config.toml
norm_place = "pre"
norm_eps = 1e-05
attn_scale = 0.177
tie_embeddings = false
parallel_block = false
init_std_qkv = 0.0321
beta2 = 0.95
lr_head = 0.0116
warmup_steps = 200
decay_fraction = 0.797
final_lr_fraction = 0.1
train_tokens = 133800000
Each number is 500 + 25 x the weight over the matrix's rms, rounded and kept within 0 to 999. Layers, rows and columns count from 0. Numbers have three digits each.

# layer 6 MLP gate, 448x224, rms 0.11, rows 67-148, columns 0-55
506507502492511511498510516485554499496516522450500469474523529488491477525513477532497478482460525473468484470508494515478494531503545519541519471492492472514501479545
477527510485484452512513479517477497492542480513493491487556495500520494479540502499466545518487520480500503520495538484474507474513474498529482542532506523506488503489
515500520518479506495481527462484496511512496498505485515488539514536495504556526499518514496520483510500461508494469518481512507484505485552522489502492507474483527487
511490484498469478496472531499512509513493535494531486478518462478484508467445496489479523523475520489457496503495493508515468474501472488434480501494538522516472538513
492521490523548486491530507506500466556455531477497518507528453474511515498513466472446472535460494522502498519483491463515500477468558542507492498507499487500460500511
483494519501481516499514541502452501520508510501545490497492468511527483510510511497537496492483534487485530483517477473481535532530487511497499490514510526495484505515
470477494464545482522533477472474497476506503507500505509478544479444461484488488519514514483429536455510502499490487487491510477513495512484486513488453495494487463519
498474460492460449488478488491443487481532491461485529484467501509475515502494482489512488525524498485494466462536495462481496474477510531513408508498491490525478451486
408456515511446459488479467521468497520522527487501489536528491509538510502489515473460465513481518462498456460442514509514493476478450438506565561486497516484526517460
458497486491541516502500521499487505501552494489525531532475506507532531494503521518506518509465466490523495534497541503499488490518495483521477463490542525485487506501
482484481519502516516521478451499527502494530537492537472502497505498519481514464472501480517519489534499528517510506567490488476545485480503483483502534539521518497458
481509529492495468479537452524482485484484475485485487532497520508481462483480482502483514482492512481509491468501515496512455501500496488510515525466509519495509507473
460492483449485490461462498497478546524521534488512514497488504512511537468500443501456551474511491545496525469447485509497470519530510460447494481486475502559498507505
491462470463532541447508467499459492490481534508460469500491505504545476528484444484507506550522475554536519496505485508508475526515489465501470495518443545499499497478
498499509491529532464493514551519509489450502474505464507499475506507528497475516534501492492499507424509490474505517471501490527469503462457485510510479536501475532499
526527472530518501537505535501476482510514500538494516475488481493486498446478511485498478529483516507530533494472472489488486525446497452528538480492516546490513519517
500518437466465537516488466520487465483515512471509457488479509481510500490489491461504474471535474507506517460548513520497489512485495539472502497514505463513465460474
526535546485477501465509465509508503499503476517534498503477544544517496522565475508516481520490544535503454533511521460498540513494484494541494478480528536460513524516
499509525482479509470477502477477504499532455499503459499473505462479475522488533515494488503533519490471505476500488522517491534491486470470512481488499502541493508445
535488451500487495522485495515481499511476486485504543482500500483498477510466494464484493512531540501496517454501516507463463508475462461473511516526511532511495510491
493525500494500539523480573530486467493501552478463497485521456530505509469521507464494451527494464501473458472470494490471480518518533486481488448465485499479517497500
475531459544559503528479462528513515533481543487470475523489506527537492515505503504530484476519490536512518510477508528488489488514510480502526541527519424533466506523
513508496483458548496504529506515476538500533509483512498537479526543526502514521508491503518508475519503467508494469542512518512500483477566540508507502494547466495514
499513481520488535502485466508493490479504455518526501487512475539478499491500504462461517534512526530476487510494525531534475486493483505477491478488541516499494479494
510465489473459506484493538491510512469513490510538485515491508497530490468473445491520509481477508472517503521554486461534510541464493496530529495525516530513461528515
476518506514484490461515505489477474487501474475479538503497484465514485483506522484483487475516497503516507503455506482501500479488505517477491478483518533481514525502
509443494480530495507558510481452484533501491512487472449485528476482486495468499530520497536480498512527536481471479513545510482510505551494503495545460574450519517522
505481520510487506489571505475503492482540488526540525522461487493497485513451492490469471483469481530502469502511506514442491499482486503518560516497469520505462528558
484468492517511490467518499542483451478487518480500497468473462486460514484499478452484509508531494451440478535488508467490480552512436486558462486486521519530495485497
480488477489518525474485473460491517510508522529493514494480535483515476476516509499538490488451521512495498522500501491527474476509529474545519476496496520457486449474
477503521513483501477502485495493487510553490509523497531500473452499474496528500464557544518488506499526495530479501491458485496465485516518539511495507479539483546541
463470505491507491521455462477529502554497511465484482527469489471523503465558528511503528476494482521497470486499515469522518479512481501494469482464475489463506557489
457475437529510531496514527526518503505420483541476495484505531530492524505491521503461532503532502487483484499463471500495518535521542448490507515513474511495488513538
525461493506411486487493504546477497493503514479528490517527489481510496491528547492529504510546539465481522468481528485547463552484549475487525479515522531491504494549
504459518473490478507489442494515462475486507515531475532516526513506523519478487465483506519525482492527520458484569514515447495516494514513533521455481496475530517447
489491512495498502450516496531487537420486488478491525504484434500523509528512501483509491503503543502510482511481495495494547500487494491511486508491420552451468480527
492507492476507502479525491505467497518452486510538491482460517476535530481465556501470490534499539526535505530505487513493487513513495508500463498519500496481486489475
481526474503497563466482481460484483503504504515511465513472495494495507467531499464523515507520522514527500503462552449485506469490524522490507509463517525532471497555
517486464513451506515462507450506520499511519517500490540481483548491501470499509457534491485524516494456472558485483544520500513489496481508506520516477494510481523467
509488500463497524525487479488479471508456465542516518503490484523526512492479497465483523508508525535493533502475484501492496510527513504491487487538494514488476509484
498463481468542508499523487479493506478511528481508514484479517502506506480500478523525493521511490539481525479487502486514510466510520494514510515528489523552498508452
514515520516504484494466495566441467523489523515479473493475507517522480504498455517502514525483451482466474441506539512497528546506497473470505547474491514462489537529
469509464471460495517519503505508538460553502484516471509505472480458507483500518471521486473532519514484471505524489524480461493476481494545520493524488478481486484487
513488549521465509481490492487514464460464487513486542470465484475533471506476490453466511490507493507494495514532495540493483526516502509526494512499484484522498496461
510509487492496501512499504508541550496474465555500505469467471506531534507498508456482520559490560497539549538531473469521441503515476464464474463555520501506488533496
469500520489518476472508524491501513523504525546529441544490478570517543480490506530483532476487507512531486510490500532529486527476534522528512489487544487434505541465
506477475510485502484486576515506420460463510489530486552525488492475494495484484500494485563491498480497561492499505504495443491510513520527471560523499492500560537521
482527450521504547477505456503518521480459514502509502513523530482498522514456484449532529500462539532485465462483500477472504506499523519477505554509505479493525483513
516442521478513496485498498476519535486458482497468528503530514493537499501554493477489487452547477514512516529496510506447527488505522481492512508517502491482493491543
533490517483483449509466457515436475479526479516493501463491505471486492528515511472488500484548519521514502517478501501505503514511524513519532476482524496498439491508
488461495521493491500488501476531499493497460531489502509443506522490491459491506501500511537503495507485452497509489483479506513490487494493467441510468495459458468479
505506417519521443452545511512478493474430470470510477518495499497471552491520555482466479514439554494458503528496556525479534463527430535543520546461496465530465491500
501467470476484512521440518478503505497511479502504504490496502496539506453478480490522487505478477540490553511492473476541492510505532487495487541507447473470508485487
537508571518491499508489496509517502528509511565502489449489522535523503486470512482510500497475530503499493522519502512546529534529501498479510528494512487535509485472
497479483490531505522494486501497498525512493472496450513515527519454496468467485501543504511503528491520483504515489510505525506499497488520508506542505522497489504492
503484477509557521557515495506518478477481466494517454451479468488523481514483524472500510489477553507527489490504525533519518473496486485463482516502470483509513526505
520481472512490495518482508500548509450474501492510456506462489506456492566550461511565534503514496485546480528494485477498542503515499506508482476534525537452533505476
535513510539475508544536538510463520513481516488476496502509466509465498484541523493522497501486512500495513487480505507485457521477458468474479516485517507483457512503
492503523495508490500502504474502510501508532521505518513515485504509518514515480529489523492495476545488503504528523512492505506538483532474483520511529477525485516507
485520506516494518481474527486486535490490478517459497498486472493496431507522506491499485520487528491532532477533492480507497534477549484493533516535475489512550541476
515474491476474491524489498526503503445471493495501487518502535510524488508483473512493523499515500457477519496474525530513513453499496499481503510479509519498549484503
506453464499462525505478513500533496476477527459506470466455531529528502501496537450517468506459520486501486477478493515550531495486476533524496456506499516485495543499
528520535479521527465523487502472499534498495504526498473476514500460513527467538518478450519461514494534491449556535479483521520476500494512497501460476552498452485512
477469496517474500475491525512461501499526492528481468472499503495485528502485502478507497502512524483493543495536498513508502458498489538492489458561500501499525516482
471515486535541524481514476543482547515499512492485523499501469504474429533502435502498461510472496498476472469494533480503534491485501453526479520498492492571501501539
510515470499480547476505498491483487509500490496503503484490482535542540511524490493468536559480481499472512461513462439541491508512498475504489510493511518533465541524
530481488455515532480507519514484485522482485531526523472473449481537455450486485482492514537508538477502520490501486501502520519511487493500523500480505550448486549472
528516457513454475501525488538552527519477510497544476491538546496488518500448514485517535507497474532522458476555503513478464514479518519498513474506473537536492526445
454528494479534499557468544458478433512510450533488421513496442508531524528512510501421499477502492487549538518480519495479489515475477534444468519486501520513459476473
549472535532491484490487468518517498478471464520442544478508492515554485459497559519571507526510545487483488473501500473502530490512502442527509500523525539482449576533
499509527483527521502507496523486509475504510514506482502480494492497492493497499514511496513490497479472496500503508504522509525503484485518542496479517488501483496473
485521479524451501488527482504470509540475498563546498484467478529516458500481490466497538483499555464520544521447539498519481494499488463493501502502505548486466510467
468497510493503511489449535494499509483446484449501445525516446523538485532486508491480519501485499511456457540468513494532538531493520449538495496492492506503527515498
493532478521455512537537535491468471471511494547522416553536514511502536478487491459461518461502496452528498489442496508530490594496520484466474495484456509510446490489
455497477518462510499517496510511511494520488527490491468484516510495531493513493472496471460494472543506503510486497524466482532513529530501499500499471461496529538519
517521494491497527500470538482469494448493563487485461571478490518548524517473473491517502536494525498472506465480503479504479531510499497444445497510516519524493498471
510550488526481495509475520499512477543535505556473462471467473502484528506476558501483507493481531474531530484489453486456450472507517477486536489497504536515472478421
479518505473523519470506491553539488468541488507482507506515552514457517487469537499503524499486479478490501503503465538499494512473504463528494470487502492509476503523
490499506538517483457502492531522498484493495532465489427461474522482510515503494455509478506499507514483510481473473512519510549480496476511525519472503504538492524480
542538513542484489465499535503502458473526465461490454495487522479434514504493484477490532534506516547513495536551504510502505559487471508533495493495567516455512517506
476482528505519438495526465469470524523507504550461499457511474499541529538483502512462481480576497526523512516484491504517520562531516468505497486526511483552447480478
524493523457523494544495491496517502526489494518451466499491558521503512480495493497482516477545501472492526469509506510529510531460494493501506508533472493460518491493
# layer 6 MLP up, 448x224, rms 0.112, rows 67-147, columns 0-55
512517466515473501501489523536472465519474495526498464467462477532488495532487497504518482510487491511493520499511519541522489481485492452489551489547492540485487520463
491498491556535506491516515484504495474510507496485483499478492547477451541475487539536497541469479481513515495487495465516534542511513478492477482540484525487500486520
483501527459509507519496501473516501532516496445503537503521493515530517494548543528552503513540486504494490501507484455510534510500454446520526485520484497535501482492
479526477496513518522523460478515517537529511499484488533501499467529501507509508458527461515509491501549496492486492479506460481521523466511524542547504511481481556519
536503553458518505560487529534485527447467482457479503522482508529520506482502473490490472454534487481479479532494530521516487509485475461487493496527472508505497523483
502496490486480514485522501548519493486524497526486509496541486535505507533490513499510497546513534500495491497495522463458501490523459536490508516517521504542469503487
486486499462477476478512500444542531500519534514504486510531524522497495500543496485544509499479506520491507505492504462507487460472566513505508538509495523508505476490
505552472469500533538520487488528444505499505547473453525553483516476502549467530469505539530519516506497536494491500506520474500492499493479523509472509532484528486534
515473460527477469536524515539514515540484530504461493512475502515555496475499529471458508480476488501506491467483510500498521487506551497509529522473538460517506473480
497533514471504497515510522543492488471531477474528478478525464515497470468515478539498520482467448506510487489501501536471483490535503480498471487477516496529493486476
541505512489488516533502457571492485482450515473505479494518489531484465522489500529470463508497502486448498503514521470507501477477451514484498473505522459508513464500
505496467524511525525449503484520528471486517477482504499494519511422497446493510484470449524485548522512534497494514496501478530494477511517502511502550491483539540511
481477483459473517543492490480434502518506508500513515461480455449439519502523484515563458457474538478541475525497538459500515459552506505497508503487543509482495464516
521482499514485459473513484497517495501506518514475524489482522487509512527488502427455488502499494528464533466481559511527526505525504449455485491509506515514479544534
492513512497474467524538517505547507526533492475500463480497479453522500557493455513530531469494507462461494481475530500508458519449527531484457482513513520507516448475
469538483512460515476482476457509529474507490543522504491509547535513518507520463464479533505552499495525509568536551495482513486485479459406490434501459471496501474546
521492503490513515476504527443509494472498480531515501528538509509525478504485492557492509506537524459516538512543502488528486512501446462445462546494482531477497555504
506483510521490496505457457508497557484535508524494489505464510520493495499492483508463455509475513485484470505512516517499501542520467505517511494472480495489571549516
516492508504518499491495505516463482500527455551509520463516533526490499490489506465490490530498524477515495475471471465507501495506522528551502485485481515504469516505
513516557460546552515515447494457467447509496496453456503508462527515526473508471497511499487483498499505503473551441538563525478487533502531505461510479501504492489495
510496446490496498473521467552484488466511519438491489530470501480520474512484481496519483521518467545483487474472499521481511453521474509541517499553519507537477490529
455456523483532452523472498526501500477470512545491542524503480520503485441561476514489484481502470487493498472492502498471516510505489511493504492530442487492490495480
504476536545523489506467528490462475505479509497468514462498545486523524471491533534500474468482497478503535491503495483467512556504469486450496507507539501500491488538
489486514500517501543520509492520490507441527535514471508517489519489492495491551459484524477509465492512498528515473502504497502501507513505467520510488474486500505537
496495543550557509511486476512512556549494498502481508501451461479456548574436467449498525512518534490494504551500476458459528478483484498543474501541494480516509456541
547504513480461501486486480536475504519494511521513519478453465465484529527514489498515523504554475510516474503495446443523504494558504460518476515516522518498458488494
488474478490543529483471482492494491531506485463509487480541451499464520479532512494504489441526483503461501501446508491485492514535473514534482499450501493496501484505
503507491493495514507472510506497490495518523496493460483505507481510476475511505522491489531497519500494522496489449486459496503513493535498477498481490497521512452510
519566553479537530521519521481487497467545513526486491507483550520504475509503502528518471478489481469583468479503510479494531481474541517457508508468465477515513521492
462515561500463500504492504503491515492486466444503495483494493495504503497524503500547486470497504510506497465535492525461528522500555481462516547499487474524494479495
504490475442498534503495503532505485521499448480486498421506451519482529477488462484474503514508462503510505537526494539483534522478502520493467506510522527526506531479
457493496426512490488494501510435556515467444480452517491503522485517459519481527479523509489491495550512550510499486521470462533532526494525492451501496486457477491471
487504540482503504501483485500440520501519490499499492482530521486458503502516546525545471483518466529503494518490526492494474501509514453520465531502473474525493488464
528531534492512481480540516475502503448504491467503536457474508497489478496529455493483493476476495540510533478468490564508506470495504477526505503468477506524448528512
501538519503507488482471470488478525501485479550468505492481511528474489499477515515465537449493463497497498493518520486464491490536522496481480514497475515498517501496
485488506508503485484519470497501473536520487453501490514489516530470469548525505503479513493527513517504508436467504524493497486484529519479513448498499511513510477529
503487535501497466454479504502495498478492504506525506519537531479523504485515486490457478485509539494507519479499495499480499492538531506471485497509500469505541479496
537495538515549460519529505494502465490469501543468480488460539523508485466496553468501484475508479557434521495512505505504508508456438502483498484531485474453483456485
497503468496488525478509498476538520504501488494531489465528500442482543543492479523502531503493479507484485501484541505500552465473498498483515454465493516431500483487
495483484508482490523519546539452545465488507479480488444500509479442510509515454560462510487500497493515485501527501503492493515494480508515527557504480516516499505505
497520486505470501479525494498474527474507515488477484496494495457487512509505517472463485449507520545479472536528518487451532508474510497512496486450499489469510517498
506468480485478487477490473490488500520489500526455503496455505507514531503462457468537471514504495484490476543537502490508494487533491529510542491466524540455468502439
487453532495525486494529457513460451494455436498479524520498456515464462515485465513525529496474513482481514512504478473484486491491523477476480488465535476488524495490
482519510486470462528526524493518518542463466495490512509476433480468546533474523505502479470482515535505506520497505553511497442444452477480504521521499538514506503476
496541515459553475530498450536526489490494513510511515458542530523484519475526474465446458487497500490497502441515477491481515425531518505455533475497518518494468514502
505501484497540506507511549521437466516478512492496514540491451514477492537477461478479489471510476460543498511443510507520523532487501486512535488526505539497503479495
503509486519505537504552521526524499536495500488510539478557474533532472518533497497511506487529516499489532527490465461506498461496515551544508521501459499514535498476
525519468511553501492500520512525517485522503463440457505496488508462512526514499474501524530500542490485459505491494489480502473517465490521464485546476490512501535512
492492517518537500494501539501468468513531488502552504473508481509519453489533492496514507529489524482531545475536528531463493533476458526482499477526476513503460467482
477522460491507529519480513490532483533492516515507540513506502486536514437503464478525489529497505454483489531539508545458500487497510485508509526519517483506523514484
502510499511538508472503469520476519535496559493498543468557520469536518502489477520483493489524548543498516487508484523482496516499535518543524502503506455493512457501
481508499471493494544481508521549439472497548495471489502460488506519541516458522520477530484512521544477498540498474510476492547470494486490467460492491470480496535492
480503493462479552530459479505522454512526517427490532536492492513532486492484457531511479527541466533503532484519492528527490521523496519506459483535450488508504501503
480509489481447475539537481519499522470494531471519481468485461472442508484505495512517479511521480504462484522511488518476525492517483481496486499486483502503497503481
511503494504451501498499494525530477467507473507546490480491494496519497529495495469513505522489509506488487503511498500510483541487455472493506497510501495481459522531
490502512506467496491507505466492494499527489516475525474465441480493492468493490523507506479517528514484498554516519528455534455510512485528490526514498490492449515461
476474519489500489501479551503533477504546496518484485484492499501509520467542511470478529448508471510478520489510506524470489448517465516460532529495502493518497513482
473476503494510484489508509482480504519494455484463519542487526493533488493433505482506480549534535476459485487504506521484484529508501536505498512495485469511522483475
505486469514512512478525490523475466499475521463495495515503531525529500480477512480438468506510542459479467534507502517502523477469491512494496498494472501450523470497
495504451433463528529512518462502508538469503480467515474463526486497496470498485532527504530464513481500523477500494549449528485543521476491525489504517480534479513565
494549494519509496522487497511508512509480482471467476454474514484482491492483528497514499511507478460448491475495482507491517502500521550481474463466496498503523481505
471513489521497481453475476479521456471511476487527516514547480479538478483445470485485489489489500480508519527459495504523496490504487486543518506515503499496465527508
484505519514504491541521475513530532486562493512514484476521514519504462499476518470522503518530483506469525516489507487492461468552461513540522482547534506492522514479
484477527491519525473499485497447491515490559494507491488456486473460533516532500493481518504501522482505481522495471471482518495494516463463478469505512475511511498517
515480526550528521495470460450516531528507524442502527500525445496510503476514477482525470504486549518484486478501509488513505478507491517517530493497472488547490538513
571496491497483524498488520485518482497503519464506507506494473524529539465507475493470524507445492568550491512539441491495518491539519539492529531472512481512480532554
501530441523495487495468511501500529493514485522480525532518497465506495525468495526452466464505478517489516463486528515512517493497512451531518527539488520486471505540
502499510478526509475518499478503516534551527469470515447478549487536500518515467524488456472522539503491541506553469442495462523484513498495519497498529469521498520464
522479530511441539450495487530497492500511521519477526491478526524490466491541510508501467486458498509494493494524486516533470485489547544500516481568522497477546519490
506549529490514460533487515520466544495497520459510488501463469475463552520510555516442453510497504505565496483506464548475510464505520540440487523489482540507561499471
476481485511483531526494483490486533476498458496517473504482493508490478468457490499538520506506542480491482495504512487518508489496505481538525524524515491502459513514
505484496545490527482443495493528493438529473445516490496532498471496491477485497512514495527519472531476496512532483506511487538496487506503521454486482469483481535478
485512558464476540469489495519512521503508523486478467503481464512497506516491516487479513525517549572490496519494511495523489527503487508481490503498519496468531509529
433470530496494454518449507540523524526494484519515503538466491521496525524497494472472449529467527505491490513556474512495513478530496494528539524508533421465489480517
453455518484498534511504482512546496458485459502511490483546514489530513501507485517472511469478502555511438500464502524495473484485503483505485491521475524448495508523
453546531506483478522517459515539522512526462527477514495517510514486516435542474487488505502504445517492510525517484524506499500506505477567465494501449478463483481472
484493547454502512504509507483489490497514492483527516516513511486497452505532478509487434497462462487480510515503522496512531476501474505515464507486516550494516558533
446510518475509526486513497545501530513495506506504452495495528475494499471420475481495503543470512500492497465478511512502501486523541506479487441481476504528481503487
512465502503513489517463478517483520492464507451478506489524474546538499539488498500548463460477523530475485488517507491507531523462525518486512504502490514520514458458
506517482501520504461489487477478526496500531538497514510474519488549503446475502498545520456518536449510535512512514500517461511466442494474498477510542529495489511494
511472465514467509487514517435557535525531512456501520507482546472483491481493487490477519499456566488509501533486531519510479467548468489488521507532511468485482501497
# layer 6 MLP down (transposed), 448x224, rms 0.11, rows 67-147, columns 0-55
526508523483525517508504519523507471517475505463489491527503511472523499493522525474470500492517527490473511518483488477487504536512505522504479502499487463538516462519
497547499508507527491504479510527525492505510494514510493489500505474492504493544507506532486488495505495499502499467517501497519516517480500540507498494492456490466507
505534509516508515502477497466503479473470464489513494534491543513484502522516542474473477497501528553491462509509478481505516482495491496468496534514493526470530548490
439498491493497484535495519512499469500506487520507532504510485502526429437512464449518517490486482501509524510535464515511504534504509511529504530497491495491494524493
556483531513517507530527479518471508496506491531469497509522517520496477457517517505496482496491492513467508480518486469461523513492493478495517522486517516491491529500
468499481505493525493450506480490521473504493513507494482536506583519517474499487501521540521507507483536475499503515489491476526524479546514505489493505513525517458492
496589509446514498527516499505502536504484482500506484527485518479495491513523513487499516499475523492467492479522527512505522487535518518515498485515484535491475503533
497530522527525532495482496480517521526502425513484521484535459521523502501487483524499523476479512529513553476497527452527494493530511488471572480480512489494506536437
484460509502512499526500509503473487513487517514476495456494477546538518518490475482504478473510497491445498483526541455472536482490503480511538519500540494535535460509
474467460481534505531510490475471510527504526508482524500485502491528473487479548488476535506485507506480479475496502517448493490486502511527497511520562513505465481502
516540475514481507502535472534530520489529532490462484546512528504520499497499546512530468537453504482550517468514509493519505496508490533494528475497487522486506512469
519491488508488518472494501502506522465520518507551442486470486507504487460518485474481534485470551492489514491524517467523497551461502478558465456502499493502531515545
510510546507520491513537466477551515460489493509521502507483524489468469476523495454508505534516500498532514487537490561499510497485500515524469547531550502468501504521
490473489501472516476487510485499479548465511500499474513495498533509496488480527515520489534532493565499526487510557544549495499461447466524459528458499539481474489529
479466520451505463470485472502476491476477495550495501509479513488508479500471525466507526453539510487480479477487467502513508505493478488502535528538520524503504505466
491544503508508425502510456484526512482523482462500450506506534499537535508523510463518532543491480491495532498509510482474532456512473521488498512521482450495523484460
525449494520501518515493443472509462466513514492475496517551508544493501567563516534487489515506515478505530522499463469504468483546464471502526521481504482475474515518
478554504485492473547500527491499507510518484487488508503513511483509481475484524483519534501507491505469496499515486508539520507470435506533517563455475509529489527507
505551497476500484524502493473441488522515454493491500473527503477505513459498503516531510535501514501498524502499507517487517518515502500526501506508519481471502458477
523517491533494517486510524516504496531483488534507525473466519517512558543476501473542515503517494457516481516467480492574473494478482500531463495492499532506540500497
514519525511524522533495475523504520453490493504510520503525517498491502524462511508489493463478487479484512504474511472514507483500503527509515549550502443521512486489
521485524468502492519546499478521505545476433485452525494538478516517488473477489484488509485532527511485488464477540476483500512478470481520529527539508441489509519508
535482499496525521522470519505507510490506495510522505518456543420551467472480498476510502492486505546524489459491513500458482508499503508484512518516471514478502514464
520472503543491518533504492506503481500529518506545508485532550533494495525514499515495486500532504530538525481528483474538485472521494537498462515549492538466500517489
489451520534532512535504520478491493502513476521437518468501501486473507485491475480470509472558510506522501493504465465524487447564503513501542501517518516510517503543
481530504478501467500498463478486476489490486522499479486525500526498534440474483534496522473500501492458499476478508513539510481524480499502491509490518530483483503504
511537474529531535517498513541487498490501505465520478499534494503504486527489492506506500501502533526497459543518531537483489493529531492549545528522488502554524508484
494469487520485486507517509494507477488489478499509485512498491511468488505505524531468513530479485501522479472510505461517471508530524498559488480505526530464502514485
500457467526498498530523500478539511512514501565467541525519523496524517473465556482499441498495458512503495471532512525443520527500475503517525513488494473498470525467
502493495480509492502509457500542484454499508507545449490512479495468511505510523469448481524568511456537522515521517529484441489504486491468465483505557480483510511472
486453523464516550489489515498480502568471490498508518475504437521536528511517532427498510494506533495506445470524475485547478494534548488495453479498514480445514526498
469515451505484477510508481500472497493483504459516493532503500491497513521528513431463512499515488472471522473469518499465491533528478523473555481549469472501486496523
490497495487483509558516489522522517553522474462482492507498500514567486502522511492519475503547506486489487481492490480514521506483511530496456495470496491476521527484
510482540520443532476456500517483469495481534539509513507545507494503501502509485453492485523486514524467480512500517527502524528515488492470501477532546521474549495506
527527480464500510529521485508464498479503489535483491523501466482518483458511555514493491461497497528469446500500457483451519481503447532480452472475514495489508504455
501558472480520522531473459493533552481465506478491489560501477520481494486486509469526541518470560505512488475464495478513477477534514458473501518490540526533490546496
490490499517492486472529527497517510500517516461489495518482480523479499466474475521512489520467491499525476513479546493471502515475501459493467519480467487482505475507
527510525498507544532510466485504551506468529513468519512518463536523487496550480494526469492506497429477514505554487502561514516498501546514534510471529523560486502500
535494451493526526468496514453486550497485550505515478472467491463516510478485481494522493487538469495473475489527538491498520520469479450490517545490489495471465561491
517485472555476461466473498495459492534512497486474512470534507483503546515524505500498459503501519537526482522495533519511492499500504522498523499512495507501508493512
534473477508476526465512485491451487481511461518480509481513510531480538477464497506476520530496487475514492544544494490484488502466486502517457479516532486490544506469
481476535467531542528490491583551492469471513505482493490498495519526493513520474498524464487507527528503507445456522511557553476517505491476482491503466568521523496517
477505559524494485478509481482477464518470511493514487486530489516468479542522509482519467521447490525459523499534535510521496475477437495557527550490447499481469530521
469481529493515519548485486520530441509522483516514500492507491479495502445493482473516495477469494513522536510485444542503492503479508476490504476477485464492502537456
507574462493524467479481515523503494500537551529461474490502487535484472500473503466467551469507501506532501463517491481526551522548512495504524483484511524494517457489
448413511542531509488491511466505555518486516494482453553482489537515516497496516517455487486515531541520502514478493488516526477526515529541485531494557511518511508526
529477479511495504520477516496427510480494496492463507514541522473520496465467517533484489507522479536524496537518480482517491495528490483517530502489532523499492529490
538502469492485471562506505524486516512498495499508492537475535541531520504482484478526533484517519480498503541504514494487452475505493524506476476550492456522438516535
504506476514533443552518543520511468562491523505513510506530514512500488478505498522501488495541545486474516517488499479543488468493518514468475490470519524551476442546
509466540472489504525501515445534500532549490551494521520477517504499539486485481521474487490447483464546510493529482506474519473439513524500518494513512532518520542489
495478502538502508494494508498493496540520508517496474487507472469488502521516532496492473524530474517551495500491498545504516457522485492497501523520523489523528514492
505495521523490463534467487504515524485503524477495461490477478465527484538471516515496503505527524479493472521508462518493462520487507500526483490520509497527515512514
492551466488523516518484513531496493460496534473486521495492482559470502501464473503457470478531449480502522500524493525526500514488498499541554520487525488513506514480
490479496530498476513521498521468474498484501475496514513474507491515498489515503471445521496498499508514481526529472482510488508492499498509531494479526500462526501532
495542496530467479497483509530513511478490502499510499477491522525493469508457473484523515475480490450489475476519482529528496510518497484536512495468520525463462525529
495463490504464519509477486531533513486456524549499520503496495511547501522470530531556514491549469439533505469487492554506465521514486465495523507512487454466514510484
510442462500499503462484487502492537506521477566531497508490492476493513475488491478481517522520497450559500505513530516494508481507481524484479530580532475476462482486
541482525485466440475543508468521476545538511536461482520497511480498503486520489486538451526522513488506529488489496467475476481534490534511475529517475472464531498495
456485495490499501530491506505499532469502507497506459497495510502514489470520483502514514477516505483485510512492528525488488505506504467493504506494484521510476484480
501532503490506510449511549521530490484491536490470471529477446562462512512499534446463462494521511433507501490481506476476502465500534531485477491478506500462505531486
520486511528477503496508488470509516511539489504505512474515503497510505504532530482477467497502504484525494516512532471514489496508451503490502526483472507473518493497
495494464516489524499492531492495482501498524479487467503538466472481498482503543504504470519514519475503558507505502475498551527483521485523463509483501477486511521484
466544497506464515527515496520497481447548467502477509511506469511496467491454482461508537472498486494507505518491483485461490506515476509478490473530482476514504544502
484519503508508503495511474517525510489486505494492511497492456501482500486521490511524499518480509525476505522459513521521463482473472478544478525484505546527484493487
557520464503502461487447504486528488501497531471498480501516461538500509536519488536471491530498468502462491534504516495463489491468453501525526477476521457507500466493
479534493540509487520511495535540500453509457495506485515490532492504511531512480503522463477505534507518511489513492479512523540460517551489513469505502523495541493492
502494484484539584499503494511472544511485487507498501489528499476488519485503503538534484507521522510492484471505512518482502515539518514539500530518455515555551539510
476465495478471479526507505549529513510489433471463528515473516452472419503511515499496497532487481491485506498531480519483544524517504479502522453516529510482536484494
499541522511525522515505498520496479512501521486502486474556538496494490534469494454505442478446488524512489502516479534494480477495479494517550522505493515505468513476
497491527502493484497518519527508512478550458492439505550485507463484524514438528528504439477564536479532491495472472480581464529462526521548519481497531521533468492460
468493508493492507536477480511521532493539478512521485493488503510477480479460480479505536469483521479486475468515509516484492498476501492507489513495535509490447479494
451477529536520532492487525453530469474494475496486472531511492460546475476477536521491518523480427534501504503536480506466528487486515467539512499505493479476510521463
498465521490513519477526503514516489429492501488527507507505479548531490471503517538502512514484532539476555533496473506523528495500478521489503522495515501508537499499
510485538528484512496463561517450519480466522473502495474523470574478519507494515459469505558507486498503489482509536505523509489548464522503511504517497466472508470495
471498497493474524463482484540514490535521507512489502535503473528504533519523506483496492494512510529505514474438491485549502496512508490511443545519515494431546432513
509476523478481488515567467516500509533487475558526490505476506505512497508505519510492491521453501462481540508535473506479491484512485497494488507497533488481431491474
515500586507555512535506449462509501502474500476464500502439532502556538488486491502476484507452528498473513512499479510496473480483519515486504484511459535510493533488
517560501490477505513519483504510464522503437509479478514510531507519484505513499521526486477506498482463512531516478492495482509528502498507501492488458490513475464483
491518479510508498504510470561506503519532509489472457504488495508522494517568479473501484487518534468456539489523513489495494476486443484534485506545512522532552481530
468509484527446490520494444491518485505525497501454542506526514509515527539497499480519525513527486467491481471532519529497495492519454507458496509489477461501466478525
549524486506507511482490524439519467505496504489486471522477487483469479511455501538446541490499505524476508519460509501519503503539499460506509495519492498478450497509